Each number is 500 + 50 x the weight over its row's rms, rounded and kept within 0 to 999. Layers, rows and columns count from 0. Numbers have three digits each. The size before them is the row's rms in percent of the matrix's.

# layer 5 MLP gate, 448x224, rms 0.0942, rows 119-160, columns 0-111
097:590434474426410540497586526444427588465543487496495586597584452473480539579463523504494575567525518506455496434463439470543500414440479461439529509419470552537389504506521518415558470526449450420419506521494621565627571526485560424489532477549438486461501519563477575483482484401454470547516456497430519494536456473564436515561520542455
104:502498476512469506516453548530579452555465542471529508495504470441507461492553449420490449424547466519493496547541547414563555561560527554424440452440507532504478472493531513455466466427501539507502436487441471499482499567528510526487486508457452454484509479542516413421462557588477495515522505527466463534660530501464397597485509419513
106:504451594474547428554573534404420537528609518540434472474494468578483585528553461574496472593462475438512512475439423533525506529576430479503512438450446507509423444404513527503444610540446468476494398489559475527531420493447429436480523512544534526539596564554483491594519540508500483554530487477542517566458453496488521414539498643521
098:526505538507449560439478517507595511442577478484437524404479559563529490511598494542451465478452472437385466536443455475481525525500536483537503551444520514545542380428510434433558505447589559507512453450536538568467507446519456459362503482516489531553554466484534513546501497540473560454489488423521564521548523486469438475448553516585
098:511541472511486431400520522367486449539505584511454496541474502587469528472478486519484520563462478458401483423557516594500428495461504593458510517509515492546451472500529466512545512443337504549563491439560502439566507466536440512519492376444470479470504458553480622531471481511486488508426495560458509494521570492506455488473461538480
110:531555550563534463523504460469440477595434491480433569630552640549551534442480429456504457446451539412505507575489568511541514454557490493462497485556575485500450534477527453473489418543484555467459576528381477543476537469444539512444500604514486488539434517507431487478486526507520455462463535541503564500408510519469503443425460469481
094:528477469535488526445512439484494471547556497476502488566512436493516525417532461418496487526538487470544456543471417506527490497540544466474452498360485559588347539420524579514415430509510583456512497526468464510533469556524459555531490451522466510514527445457494470517462587581528442515489480465500458557470506517518506455484465528549
094:398366525568521510452506524443484486472484614392529595586552455487475528444478475519571440532496484548580494475538388473428431456596512514475441520465466594536405467466488534417466464496484431528516512426536486545426439485456532544576430457516552473509520449517480442453536602558482459537506496481478491543519529519498452497464455481486
100:519587524418580470414507538491527531548487474512503532474456521435499502527504469450483560387551520564510495572437528519481482511580445546496474483556456430391536528544527497457489520459491480505462474462536556522516465525522482466506420516556457482488534438482651459447438527490543525473589587517507412492493543424471421503431535449470
106:425499484447501454508493508573470460524538449412425569576526527514521482621484515537545478490438517507485527638454556463449515454523478556450424528590387514585452518475471495483466523514494521561537547454463480419586509532486476510528433499426561458452523534571423467478523471537550432582509522494419553487488542419469388509414525448498
101:534521559453540583533469522556512516427560594488422500490493558514509471494535501451437548520397520577458515587518481547450521484509462500432470489531442490517483446521638542527533511550491487445507471495579437476584575495546551599523550376425491489454512499447588561535497416546541466470477546547517551502517524449481486584579434483511
097:529519569442516518465540439524511404503431405447462603603545491399420486394457510468470636400474476473482425493578538472607574448489490490468476563489465444494528436501537449519495396518464545491445465496428593467498555432470447580487443501520466506476513442435471494558569410535445534528480518454520452525473504494452604556465509546587
106:517538550433540472582563494343521472449529501490468551518537509513478497540602485515444494398432495517575425500472471489558490469485546456528490539475479505442532484567527509525523524560518478577461460516491485556514511521582481444534506581465523452557469469569522563537541588545535526457627479491517624545493509452541572510492511516424
101:514535462579501480481485487517461549563498438506522505548584488606533601493496487391524575543476471483493438520471524538565491446533536515438501574484480520478535544508553545435462444494429484499536575514571467414504511502474460504540529480455527427585611553499513512460452523488522530499495531493368552458511500465465544524477423589510
107:472618435459535591421507473546654521496524527534488510553514494528459493532538522454412521481534504502456519438496540594550530544493469458523524445439537383433499609445571500536502514383528526530504452503342438499534486521517509566479580534520460548532398396505574533532486521480522397369520475539567491453471434484487519552594452524396
108:493498408558484522477415603412604475492497511461551521450505532494480483464504510517550536538500466567509464538519575457509475445470580560431523498521489575517542576494518467527559438464443535492523542501526524511502559463543518493504554579526523405533500407520579410429499534582491536549502557528555451485531545530498475406426494531612
099:445502511559485467471504485450418507454551601544513539491483511411445470470591475455531574463460479611432509509461478480537521488547548606487474540514547465554479448450486469466450602575543552576504479500461542509492432465480580484360496559470497451499482492611491550560518467431516494452466495502536450398562501502453410461464485556394
085:552567536398562518603604571568488533542493537496559476585502577484478471472449489501470512580572408489491507488592490367455538552561546500489470499495471496480465434512475427583553495475478480555503536461525397468536520572487499431516439464517425415503444588472494430478519450535520513505563517464457482572537497424546418460398477456474
093:541514585490463499456435465581496508508487489408430548479495460551661552538485471582434465534577483567480391471482541458589499448453413521482568538407412472424451537524439452412525464497505452501483415456566562492526455486505437429541490498533514556551480388493437510514469468393488429515514493454489546556504445485522548486573506556499
101:455594551509514470532408558493555537516508484539566491515521449473499507404537482493430478568593536493451488450480502460543516451545402532501530457455527490582556499481520575523537525435486489582482509578557482561548549473517471488473544531563435462489472460478546474452532556467403537534494490521558392527443487508416594486616603593448
100:509527498598500514561467522543523527486515550558539516479382504437461544566468514536497458492468532493385500528516538427437456534608514464437524487403436615481512446502456545439466480546573502584532500494436520538542505532454470497521541523425526449490569447464468516403555532533510517560518540556564581548525500554478506497382532404474
095:546519575550530465460479502544480634475490454574470455532529393516510563466429509542532560505465497603360429555532510485507502533509447517587485522442425529458463445530394389483551511523596504456512458509450530574523536602528558537507500508523500517532428417456468547429470482445522456454454479449569450578408504508503537422646551574497
094:406504417503622492476488472473495555415444612421432487501480486438557484521522400603455409393445460486525497516561424492502575516463545549586508520489355469484347557459491472515487522445484471447471572532387543484481468465497396480478615524541492579464550481487539567421588556407521539498504552527539420551470449519500424506543568511637
103:579397523439489515477433515434477525556424473538600486541547430473490564529562443519456434566400554427516578483488487545541451479522559627547505516491489525491447461481458529447500527480481584540468503488497547437488464452596391417472533462512571469360582409468511461554482478479552506553434511472547571479517555471521598478606591638446
101:538492518427451488516510609460459496463579496441524550538518455571508415553474437484499484514467486500448537445576533511588547546448486496490455482519495545562514535556461412545413458422580581484454467470562563521443407422431421479470499555462641505515501513487600449561478559497543495479582529369482491515583539509418528438486519508545
095:546524531491476542478550581538463600471496501502479614439423493470565554514537497458482526467474486494530390519480447441432554468442506538490512485520526614489443496471475527527491489552496505428495475465380528418580557457646588472479571523429515577488485485582590429505491456461497571479419477524481479518541485538472534488548528498461
099:520478554474636499547465523471368450519557478593442533489440531500432582605510438480446638472466473415464505550533512487536531500545531525488538500455584468519465567532486370435567580489500514544549483452549484530609536563465545500533581526601563439463613588486414583487568488477480459472441591473513473500497541556562562537432547476509
096:542558612467437478454557499431553396535480460516470485562465534472527483421517517382499592548533455532427503541522494531501540496499409567517490476547524456555517506525569476492461489487564485573510505523580468532596478509562554522477420514540465630551485584535518484533434542545415481473613561480501466486545496567570536436535472503470
090:474506479553548500511450523503558501413562444528498438566435533462478526448591524460470454465475452627543420533489390536543585599435514533514431456461455492525515499464437579522507519485571485617439541536505454574471559473556456465495475466504463494493478410617461537403603457581463447462507552548519483527491523477548466521466534466389
105:499563426498530526505539543392554528495468505498490523475526476397473453490518420519536528492507452508514555478579507533488460484418557584588515520513531582419508543523478492444404513536446411445452463476485454432450475515472513505519573588546530508522396484436574454571444556541427520422476496494472549464541497551420445513474514511526
104:571509525490555529581535511474496507513525483519526498460556504594514472536486497489483551549453496558440396557533533448507342452500485392617432478501549529594503581503512458456416426558486590498564657435595476542458470435455513411555451575495564458515497569519472418551504435519499544452625463556483540463426533500552470538454486630577
103:465494376503491522506479571522514549424555603450482469570381474429574488553531468495550448549550495627337508491470506539503488498542410504461503441473393470563495510546503400546490471430480430483489441449535607550557493606421464537565544473389464483492453506461506463557520511473446474465542464500554535471474474505442406521519527523515
099:441552554454537482459430470497497468577466564496526549429531638519424484449419475494504500552506476536362469419522453512515562436468561487462493455449537447467520567529538498534480519529469516495437581492434532563462469471459452485454504438462529541456494428505495554568403500513551538522441451540628534530442451515425477486492465498490
103:468490492495395533581353495540506507542489533463523490505541553460528489471503490520480519462548463468494454514537450481522547531490505494412515505480509507516484492573504551411520507551552477459565411607495438539516478578487438434537541528552467500595430473540551413565564539534565435460454513468526499495532502531493398479562484554524
098:451561530420536438515536471437502542440531434437508589430506510503475519566524528486539540465467461507586511508443503447588599476474560475482523514583537460430511613441499443469494487513569445484391368505439557546510466445389462530490452462530531487404547518550497545433491510497502467559477580538500421422558527538502508522452491473448
100:469520427482538475473535530397471593448562585551541443541586396490497556423497458592519400479435490486372447509489484500473462456443515524569583551458502478476509522527436409599562529538419456548445497473441485491484533565462519438548483584481503523467501456503513508522475518467550538550442506452521504498494533595445536411597466533408
095:450512510594516542516462558439470592525511516491554452407425531590479546442615549481461565545455601467528393534521440528531433461428502427367384457493568606544534487533477529542526549569370485533451529472560445545535509484442519391531588520501509489473516498429483489506541419497514506564409433529406539534535502514468498464569477594479
100:451428538344481453504543514418402511580526511512485528526612453506540534506494515466512593486532516413461508555559459494462525493454481488488582510381392525531505591455519587479524502572494503502392627429450543453447488442480483541454507546535532467460547465452491448453525532557524551453443506476482525429607510478515514466418560493459
099:477449454534523540427537577497529499427509564559448394427479539520473505460568555404522533514579478529447501503509583516465512425478505568475442506466609513487539552503573491547467569453498477522483497494482554532506465490491567496446570436469377497459593457473516558507394494420508485459466551450562433370486504531488566504417406551438
099:537520481560364603537359517512485459512522580532515561536515533518611510541586418440451471437436481445553424484565537533537453551402443513519553555478455559488560528489496511510523457485418514423415537442573518508497416499483522548570516608458501502477443539560440461511498503484438497467454470517538456515487435598518520472423507495461
101:577475509545515471608524473471451461557607502514554598635516461500489443543465514488511577548575518573466472476550528526387473511520442531562567457490532485516449568467500560567498609523457533486485437505457534525555492524478529471505444491545525484577550518511532531542464508491532478497499531484477435510502452608521481463484436451545
099:507513541469531427521500563430508501506547521562500449592489444530599599508479451444447541460457503481389447450523540461498522459541483531583478541518549446378449472515476477531579560554499513469541492443469594493506449501536650537529499421525498482471576466544529530501447468506483471405489517491520446507536460532546520432458564479420
# layer 5 MLP up, 448x224, rms 0.0927, rows 119-160, columns 0-111
094:480533547532540490586586374478495504539552481478458473521497544461538555480508523520561484487462536510471556550503526489516496557535436538529512485438510463469497478471606521559420493525524583488483535447542503574405492440475448480485501540474531507514475437491484428552455557606502444459542580487533409502514581502557535515595487510534
104:410529465531471477409488475537505482477477500486474431599491485451522521486454587506463551600582509422428425492500495510538405522568457501493495446559542492588485483521527448490481472490458482588452506513434516495472480481504390525402493527504470552524512437553574538498528432526459524613548498534517540401509488515415534489505579475486
098:478545510489568480425558461546492538481554490506483430507518572439410478621537474446577480427476572546498558440555554604539485459492492509609499570558560428531503516546535473493451560484458477506489549530560526538477600506456527454449490557540462482420394483426548471487497442431589511478457587567434507495489402481488507421579451465477
088:493492536494600568574509479535487505398434526492540515549537470482468563604428457511522439442588519538495495473595555455558453486539483482494521422476528520377483482454588500567458480528462450462519561452466518480466510551498392561568556599379491463573494465478577411532523481527448499481515565513590484528523552473436641493478576427421
096:590528481417468425551475422472560507494446418485492621481532521522411524506544458487386572524491526487425564531544478467473494555519473539460535512488525388388508433540588411584513426419498538524446458421563509440387512487525535526482523570474535448526522457437437460602499424450451478522525586493481472518466461469558510532463466503498
102:493591563502516508547515506549569468548512481471524546564400414553522513464498451520467404500409494484471446521469597516568501521441568432489562487501495628438538484462505460506442594478414467501454502450492544496503439586563555495513494488518513450568432524587543588493484483543428457563540445527453489474414459579537573539532450552419
089:437473486533454495472480497498487398505566490487499398469455508525523557602404581391465527576603556469509489520473467558431492470555502521455460521434538501577454491430542531448483511477476563557481488539514516457521593481500472543418523360509420553500495530514480533491509510588551483564443567485493438450533451490505541481439477501546
099:471532520544474479535496561586484541466450532556466501403499489446484523505520588504503475458629546526526523420530536471573412490429439445489476466543539523545557555480549525554533492494526539528428541539554484468529457463504604522466540474398395485541541504433577429455485551592576509524472397551563489495476491520441425503560459524441
103:582583535580352578582542482631535479474528535526395479489549452498549485474475489499421650574543422632418521473479541426457562441498561440558430500499476581503576507456464553509476535485564461450532413484513502567545491491564491596493513544502550458559494494518490485510465494478403454545556518496555430527463441582553495427513516521509
107:497468475494550449542454456470487515531427544490569487464518502526606466530500570461493446520622535536569512539464436519473510459490558486354534510469473530492485549524504553475536530443457512456560533560581489468530628494500378501541398470508500542472478482484535401482525487519492529562468507603430561534447487534504515462521508351521
099:395366443479487510498444607518513548436522557615470596449553456414507523510583558455474597531565474468540593531542487490411393492452536565434481528549493488533484512542546514436528487470529447399488364486528447486511406439540501500481484407509468443492630476404495499478470463476565491428499549545513563453543495463526466490476507529521
096:550538462576583459382566450464537377512565531463455560572529437504464533446467486432507506448415502510477499454531452506538448505478482519482468539497434484516542457495452443526444586492414495546388409510466516494523564527456451567475498521590548478432497510557478531522583436493538539431472564501486486509504460563472485501471562486620
098:537519454601554516493489548611470512422469533495509508521391520552496474578481463516486495605603499488435455416469499580505506517455495476476493510547510597532509522510567522525479457484519502527564600460632484447440592533453550528425501460526387562523484539490579505480483485509502507511406472448378424452496500498483544539513512526431
102:511528435474493497494565486498584472523643499565494490489440587449480472550380574418510574500603430528528478445557524500474580487489439452482450507463481552511577604513548593476537513485549479457520510599469507574492475452453464482424507508583521509513409502456513608525456469546460396457481610515560555520514525560575496396555515518496
103:514521447528468425539535549511430398468571468428592498486505458452562509555475423538527501518504435447485506556537552504514488405580420582455517557497381547539450554593576548449500540465525467515444515517340554483545443430441486506539582471424530494494548567557581476584577543486541604485410497493503476538558466535486517481417524507473
108:459487509497386469463496485548515420553553526463526409525492454453489532493477490490510481589598512446530399460531533506482546450512507548504451431536542436465531540477485480490395513462511459466548481473506545535543406489456554545585590613413525497457418518547498420564430508413500437529529447552488388529531484507461596496549493550469
098:507466449442600578507544418477459527498532572464518584607530495537526495475543502446547483524550445553451419517400492469444467497418568464459423519526446510535498542413483578524585551494540483462524495518457502567511577421466611462477478567459534451488508592567503511590461500496522546509507495540486396521463405444458432558465590456584
096:480444462563476464490480554525462588578484470513543363496477552485453568479565561514467441460438523402501517572493512523478536471523451541475383437528465537556510383419442455439495515483388488508548505579542500507515489599555462467508400651435580441524575541479506509477456408503534479507488492585521513542435564536436477548487447482658
099:523447546485507474569500415506522451560512585436496515497514455512514541501517464540425538483516470508470531512478515576560565492529494522551470409488453546391604445445509544376500436535450451441448559430564605424557526479597425578453526543486517501524429525465463454535480434470478509517512458447469498560509483647490507425553408497524
103:517392531486514477476513530533502449462565524563534488484495509573454450412484427389504405422460513499506536535463532484402556531526578536405541455571462450433406435564567553532474404436479444441568555557589454517553491481526463551534471509428544367496475424463540481504474533506476467522511490462461590433524591565534591568503491471491
102:432471477506500455495458482480515563537458502344442409513530443638529524453545492563554408510508363491513514516509458441524543460493475566555589485482482474492534521516548509538520495487486487468418530450551558476454446488367501563524535486471432534465454534529489476473443538507435476536504547458488486547513478537464389561549478550483
098:429435530498571453495533519527500569460513426516607370542490402500580609537550452470483435504513536597415462527530496548532509451590473416497508503468396505504505469473510593516458499445574534417512473436563492569557602573501474527562551497422535596569496440485537482408468523510569485475588483423578530582482517502457576595443589473476
101:578463546615489488456532547413542478518502452428419440542511486522427573488457434518592541476456443459527537584461550504477499545477481474547495499465404470479530488593469511506442439470468433461558522433472534504543545553541423546508533497432524471607489463513512460386455480455511430550486525559436510430543521527451493476563513519508
102:500429441527474500440443522414445507550579431541498557389446511480483548495553501588517471468468473453416531532527397521533540556466550546518614469507510467501421429504488478507422425469465474501479546465433472487521493440565501503510530426473573525382534414526538491440503535494532547521491454581528494601536473436486501411531562543440
103:426561554480533500474562515505527493535612435474467550590508510460508476575465590423523407462517539512523556452475442452436470511401502446498419528559461492450536507509566484504503543532529492451445515408446549520495494495419526420575461432495472450566468361587522539491483476484386489573559431497515540508557441432505524602414517567417
091:456498482529595509498541449533522461452443498403481513422592338468560405512493478515483427453490411490442570469454542492493507501549550490603471541507588456542488504443554442491460512452499512553408509504458476460478507573514563479511571512436387462488476475512548455445498432458543525444438549496492480405533466511506478481499578477462
100:569428477411509449512519495517573489424517539508508524545434516497428484434546530389528488555350436489523450475532459375495551545501521557525570552499493505401499507514453507570488499471519496533586517497467526507482573533477495457450502508447531530439527425543467579526447508553458441505564480575487499517504470473492423437498514408476
094:485534508475539556463495510464540502507497498435568578542473581452537501478514457535481448455479424442517479520508546395552470485545468573562459528460528457563463514538513467437495399460530529429505521450486520456494411559524406567582440544575591547510405529531502512482422482535553444534545484427555496464470478527466535529515418531493
089:442496529570580497483514537518502539478553562526475562480438533600491467502526522435432495547508525511506413504459383436507589489465507577486470544446467547455521517481463474538488568543479558505475597473473522558479545400555493487500413457503466468457530448596546570468569488460485556552472590464443487463409544480562447493539570510424
097:565477446541513503497450521479482547568504507596494523549484574517459490510457506590555461439477495500531398392521484504401474436426508536548488434431477511551535490482501565491457500568594444589471490525454547521506518446438452470517475474478503588456425544555482508550548532522490501543487552461577649480558562496366425518570468506567
099:481480472442448470518363482497434585532594477505404431544499455502514594526508647497448504509432473587467440489542586554513460458545458518590500508451509467508522514562474505511515533516451524465539471521477575479508434506470456529508535468452516510531519543544489666610451426472536555478443524467568492528552569463512384485480496593518
105:589500619439493526515568475444422557474474483509515482561552486430524558414427532516469483514444527431533472474516437420507502511537518587446545530562402438514460465540503431532573523525581512449582464618476523480490536471491599423550546431568611488537513494512362507511405506440541495486479544519443480395421497516419511409517467503596
105:479497425620493529382492490504566451476483477476473497464504450547479566515501497436643511436533482549560524510564474434506477545463499490457464510483566453572507434605458488490556473476541459556462525550439515620554460421531542477507525487520474505512498453560520505497420596391446475522462493450493534479600516531502486501468497496472
100:508521558517521628525568545549502544544535412517490512600480444534417467474562514466451486598537474472475438480588520540479483518635563455571568597495575501511537468497411483497483390550427487398533422470490442468532588468498443519505573503567506538493408422523522525566600496534502555476479537467501499534375471480445560489540488524535
094:530483532653485537468422518465538443480400560509505562524529463554440444441497501435499527411482562463524512486483552421490507519528400418464517612633537558459460506497579424592573542443456491478406503537479502479542473467529492540505451479453492574535551486478458477553413491428462430491469536544482469487375462430550601484525526525540
103:401498548510528512473506494489537498532492473455461540439510486586483517552532511502543425431519485530571490486561525589544464525538440492418556515426624549435450587447514498510538448532475452569467534525578495446562456576558527435523500547498473493461405468502511435457492459490521560534473477401492511396508407550562471451454499423442
099:443374435525520578501448571491479530478497515457472522436478483581514520522523522556522542475512481517519472427583454510552452466532474562517469413516530538490521433436465537417610503457514479387511530589518441481551550473413517487494633604507468511550466551429535419404574510515534472486426557409585600536562481481477512526501482493563
104:574393539423494421534584485383416538548511498506517519561567549399440591382519487456565624503476579584557504508468489502468521412398494508477500442475370475446415564520504560591537453487546471477525504458511480405451509440387413511435444505503460473470523575445495484451499454517532434508495563475619537525501495490490441502521541550551
102:543515509489594483501438580483468504538458438557541520518555566546490620489544526561413547483492517401552486543438505491432475475454536516555482514489510398493540550533527518548454520514507520446471561477564451430563420326494462500565496547424484471523572577517505506522459510484455572550522602467456541479477572521430564484481426514552
098:538396484481564606441532531533489485515577463495470472493548443489465472471488520465582497506503429565475508542453440576444498525605440486528431553434505392490481499500599563546513568527523543649557449453478535574456536572481564462450517458486615541567481437562456464506560558614462549528564511507462579518527506532534485416504492568383
097:496506442497597494485520543588512533507472586553486508499524474422517487516429456509443551412505548508484558479534477587504455624480462527561449453567560473550495548518512504500537448531528476588461571563402517463444487435555459527523585518473426435422465420486509478529515371471403495455475476584497556438462477544527601475517500505379
099:536522469393520507504506536380420497491425498575514397498507581439537436516526480444468482460443479485584519531546490481543546465461513491589491531500562435493577457459534506532503474613424461524502489510524556511576494504541504521492566531495456512419540561578483486550465470483452377572478434542487473384480370515498500443491411575520
# layer 5 MLP down (transposed), 448x224, rms 0.0897, rows 119-159, columns 0-111
097:502536507435498517523566462453497496507466460455489456540405620568488550501535493540577500536489522493528589576457556569470541471554445521583448521526473451503547512458536482643539530489579469499486577477509493529471475474462533518435426511466418462561539535505561483598420565637464400547432587431527430504530489465440592595561503484521
104:447661511483498532561539485510492565522498510504502488458550442483530501536504494537449502497449497472448474558473424527544485611461547418541503470529535558475473542534511487495484516476498539571516549402510584440452559530434519419543436497502434479464475565477419543502531505532439414406494511448436438458429583547444575469504530476486
098:530515593531555427506454390521530488501579479457440489517452521491426524561530514488522488566601553437449463488549435489535411502398472611510452540498480451600577515531423459520475524522566600410460474433508560481442469506520414499550472481515469531575507500451491473473505461431401521519484468447432471463496444582438576480543578482582
097:487471476522500481479515444529442541578533381467532524495533479481561466468534466457528451661568539547523494455561494509521522557553485522601466448596545433544525621489473544486450485439482520510442599551606495487551462463455534551545482505527517457562505551548536413473610538500496490502476498532483438483553507558465561429497427440398
096:494521511507520501555449518498513496537499533483515614480686518464487490575540456454503664466482533441478549438519502456506577496439567557480472525527444475515496497513514436502463434413470420504482520487581489551478477520535521507499519556548512534470521432414460521514488446449549585458587530577574549445560483470486552518483525525384
103:549563471503487502448555540520522525414550514520476484639575427480507586498485398574542566507563539450491488474540602571531526531484488562415374570492465491536496461461468458465470549538486527475437484490457495515525386579405595468450452573596510486481457509435492511502446602520493435518436569512453489466543449528537480459542455503442
091:479435478555547436477493493475477486521487555437499469496523517485453543510456580407432462508523450506526479585522398501501447689503456451457541530502548451426527596557593423452547528534549462539536538509498554373484538529596460540474570454421402391465441567486525527432510524536539544576492510480530534498457461491432515470512525575518
100:438603496530495589478507614532450565460478519537499455389476577425461498475523486436454574503554476504431525544402475492553443534471483483551484544457586473467492572506539469605498438434423501499482557516551520535529503559415446421561486558515523506595534493387545464456512511499541504409484432501456467494438505501542439510479550535490
100:492499560400572535404455451468427490453437547491505584482421492508501455513511426418434376440522513492440481452461426488513490500461478503497521445473433499528459512527503511568514448590515489484426473492494559457440554535505501506542530460515423410431485460519456493512574578434481474445512470529490540541545556543542533540468531526411
103:493504523459453544541556491448481461439476477550440532505540569327517583491398523569483509557502376478527389470564599449471517416468500542460570464489434465499499533475481529529468390511540514441450449493416502536475449497605657566459540474444483448464448484507457528528495616536498458492444592443494443518556450542472481511506454511531
099:487503542518506489532525514550546549477573470570412475559572415486461514460410487445496466517615547485469430480458521511459398454472598522435518489517517356487564455524532519449515478544475469542518494565476374508457532583503446487476395517664445506460515548481522534539515443443524618478524570456559467513489440512499529521468530593509
100:465588543509492569450572460469514420478460439439393466441566524450468588489476472498427543555489464455528502495551457502595471403549519435475429489500458499591548482531449407478547532526508541545486404529418498467492501492535583532526453507559553506458501547455522548447490455531481513528388449490552474485506514508565529510422462522586
097:469495522547499576544520476526512532525544436530537529533414499576463522551507522525585520490577506506466587445440503595480526335538503513493508536480467495504471511453507501456495421453543409498546570454589460488561533435445552526458573440489514603496506563531531487511573517551535540509513586566419423525511517414538562505483538582553
103:599491508497533471590523544497475471385504492473591505524598497613492454505500535594478532504459516570464555438467554495539463497449510447476581497500576432482407519558421501606539530554530469524508469512453505519548521516612499455515489579539518439441550507562455424465479535505582511648484439536422503484446423533449508559490538515566
103:526483482554537516461521436569608462552558532488469528521475496522394534433499496539470441473526556460448526423552462517505467534490427473519564451537560405569438612412567521513535545357521499572420508552447450422536515466405450554529592471511549498564442451498494519414491392477466501491485461498493469462509475403512457528554410512422
108:432478502486409554497405489469540474478532492554435548506476510522529454508492543437516495363480488517519545567504504535426508550391466433563455530482477621560494475559530508503516476578546540381599492504483556462480584506501604499458448496488486511537476557557552504397450524558451471578503458458468569509472554464493443434549479482545
093:495410503531514475508524486437519543527528506441474569526473456570537505483486533584521485513467459556553490554481443568490485529483465572452454523414502546446557497518525562503539510486572443600479474479558472519521507533521433519550438506501536446589463518549558481508448468532485500384610447461400609529538498386497483520474576485516
092:530573447495497609484537531450483435449570547533426609508466479510468526524480499502530551534458472539463465480483493503446549505452421453438457502518461544479541576540503573502616450491581520484425464473512481607547526353432529518512498457558470614466444467555529558512515594532460503511573535411530439407547443576376571517545514591468
098:647439484487537508508480487538506407465517504462481494458466513527448567452501453578466417452484498443494502503507515562508488476479595540501487448484462418483536500429405500472480492445516544573395595448532568493563428453588392501439477504501398573495519528503401532463569505572524530545543513494548487502492460440466534471504487494526
104:570499474423507493416415481484436455492482430453506525545513431579447511517519442501489503497549487475494487619563417507558466538425593429518499559571468484504476526468448380524562415441490515511546467503543480468479476453559502482510481411467499449492553454583483533520486467457535482472513577485449647465557523472593440484451398393492
101:533526492536428591449528492552450492492400420513556467505550540487459486469495415530543543463492459602466546517497471581559433488498519518486474450534452503577465466612442468470540537541587560579566468473441452515480408519493432502502488489445476432595472461527503505339516466439547454360526460585602401469541511473478496451583469406530
100:520478551512489466473536426503508458474475507467464495410491493531498538485510503548582590590526488625426443508480531525528434471566511497494542513473476506580493588524479565545649550434517498502499579560553486534470468513514522465582411490604428523497583471466400437456546458456439519454489440486531512564485476581441666539590489509449
102:556405566592494521525479479540466487382573489482434476503486524577566458414486550485461504570520450566472541505600462434485501503410457520530483486545400516503518529393566506574466466409422533459487517451459508477521540568459400492469487494494516516434475544484506441456405535520479415600436516546419518475575430441475429506554558459495
104:521452435532563448521457520509539549532417479476529573473567466516467553533540462576527478534575522501483624495560457555453446403473569567510461438502497496515474527534486383534478490464529511624496512509405501522556491498519504537504431495515514543373492407476508456469544499487514532406598528516519515576523532487462580406498492553451
099:431490488457563551513492416500478554518461485512525579578462475580537496499518407529534504451459510533641468522442501555430535734570489490467519504507590564513416465504603523419585525529495589510524499541522508569569509542530504463510486494472511487472630543413461526477489445497478478485468553550548567405509512588560547496544490444492
097:535462472439463487467411502494499567429520445525464558565573406507509463452500502436436491481560537513485425548538491502548506495590557450447481538542573512452524540468439464507401549589523516357363572469539473587448429532477476442491502542560479503439455492493554505513499572495517497471460555500509489469509387466462514437475531458530
102:559434489451556527504475469371491494542505458449465533489388455471468473533500454491521625490590464476437501541421503474517509545436483479518504587452495483605574513479416419513575536462523417599492507461554473455526482593457436464534501471561436472490496466435480513560495486447432518486485549512456475565574510451504514443584515559484
100:425489561454484494511524435549463509447441479432510484520537492417563600480450494399452458524415463557483460446496442569496481515497430545397513517558480586494542529499403533539530455563515457627504491539532537561582430539473491449497442496470430458421505517522653384512483440475555531499515537486484513532463521457498498523550445469439
089:581472573494420510454437594468531549487520538483498474502483514483522528514480489500553501512477530655507535365519446442415448490515485423522521576554511462558428584527454473622576465533426495491506500539647461510461466494566511493508495515509545572592559511454500494399439425522534549506471442505452483522482499489599490540442516395499
099:530503496490510579605494505426515533602480510536514490476493462485491532487512500629479527496584500548522502524495513442425505545465440478514412558518509454547502515425458621472514500472520511524536430457495479447495527468547476442545499463525446460449406443483550511488424532476446523350493519408604503373504610516373546507517442442484
100:526441461620536539520467441511566448462467552503543528457536547493463441502508477513486470542597473474526585527513528455455427573532559453570577444447506500490481514553556496577525560528582456412563470482460577468459625464386468482492511458539508485516414411498481426456461485501561452510519406530508525531446547430464483483392554454468
099:448458528531437574464508546475527430537602502488534399484532596495411577521509522479455547447582459527485510432554513451518498361576416510464574511433471418488538486569489490551411513431490481520486489503481460471488518418601564520475498514482437481493499552480506436432559532500448531642556479526456533540460490465506481560456546468463
105:528465472467515480476478432526456548438467491392550451532464499526418599503413490502585563575584444579382455506463476489516424536527447458531583418460523450564540588453478536584459532453574462543430522526413526502445547539642512542406508517534478527436444510472513423452396488503515486475384470502448549508349525545448565452541482523481
104:496541507564427504497485481464489467564517505515484458493443451522506600558518411579514487464456519481493527536537503485608529502609502561394453422616548587470534516550484496477610522457443472514594541528423488460589498539525597429569505457488550519498535565494397510531525515506567502489483502464445550437424555467483453464522458584453
102:450493526469449523532536460507583476473467593463460474484584591436593475408524458525582530582522423538471419400530463463563481470478656467554442408549426480538575476526542477513488501505428471512410509511516514434533483526549554584466483481475473449495459544484458409504544519544501576568513509514464475456497554562500473517481514496533
103:491597553472579511487455544499497541422540513448424540531537603552614445462507486483480501439436437555536512492523417483489486424581398427460457456429529544472498518550537457557457439549553493444466474523444482491497555427497439532524550495517445540475401445492392513522489442419518496627424509474454470455472407478542434532524551489469
098:544521475514483491528458500534481508505547573489536539549540564530466489517491465413486579523472507535558516459553471532497388520529564510455418447459570560493495457485411553482545467441467484360517534490490436497432490546437571452475576495504531494444498493377528417515520408401614535552490569454542583586465463477479541439510479488550
105:477556573570513433482480543437498451494501461433538411513489469540581468552489557411457472429498485519444527426466490509515453499474459559457538558495464507516508541511443439392572528473491563494589462463428472448488472620455460484463551538472495459404506505548454553536543421444502574403538518553604584492449455569563532545456492453480
103:483524506454524494482482513482471433508451482525489492502536534491486543519476477479531483502444505398503531524537425453559461799522471586371490579573451447450389497531519537537473515409547417528507471524544491513504487542469510468462545479539492513458528570458478556505536510534479496420482560566476492575513473421581464557452416421444
100:457647423522527486536522491467508469466516479462471530546462472599501467368514546479526539460478588513430520406519437421476542469555532502436501434539547540581510431437565531516516506447525445548533623522514372512493485469419499556519516424483421494587422465514495517557531446499488437403502528535498494417475451501489516573440494574522
101:494636496469487516539570505450499526546507515408546521508483519437557415489464543548471419593436453532511575516517579421508456622427573465435488541419470496397455495414450479554499449507509454409473506492536473489508531573422452545494469456468570464443450534516511484545563470556514478553504422486494444532557464533535629563449507495510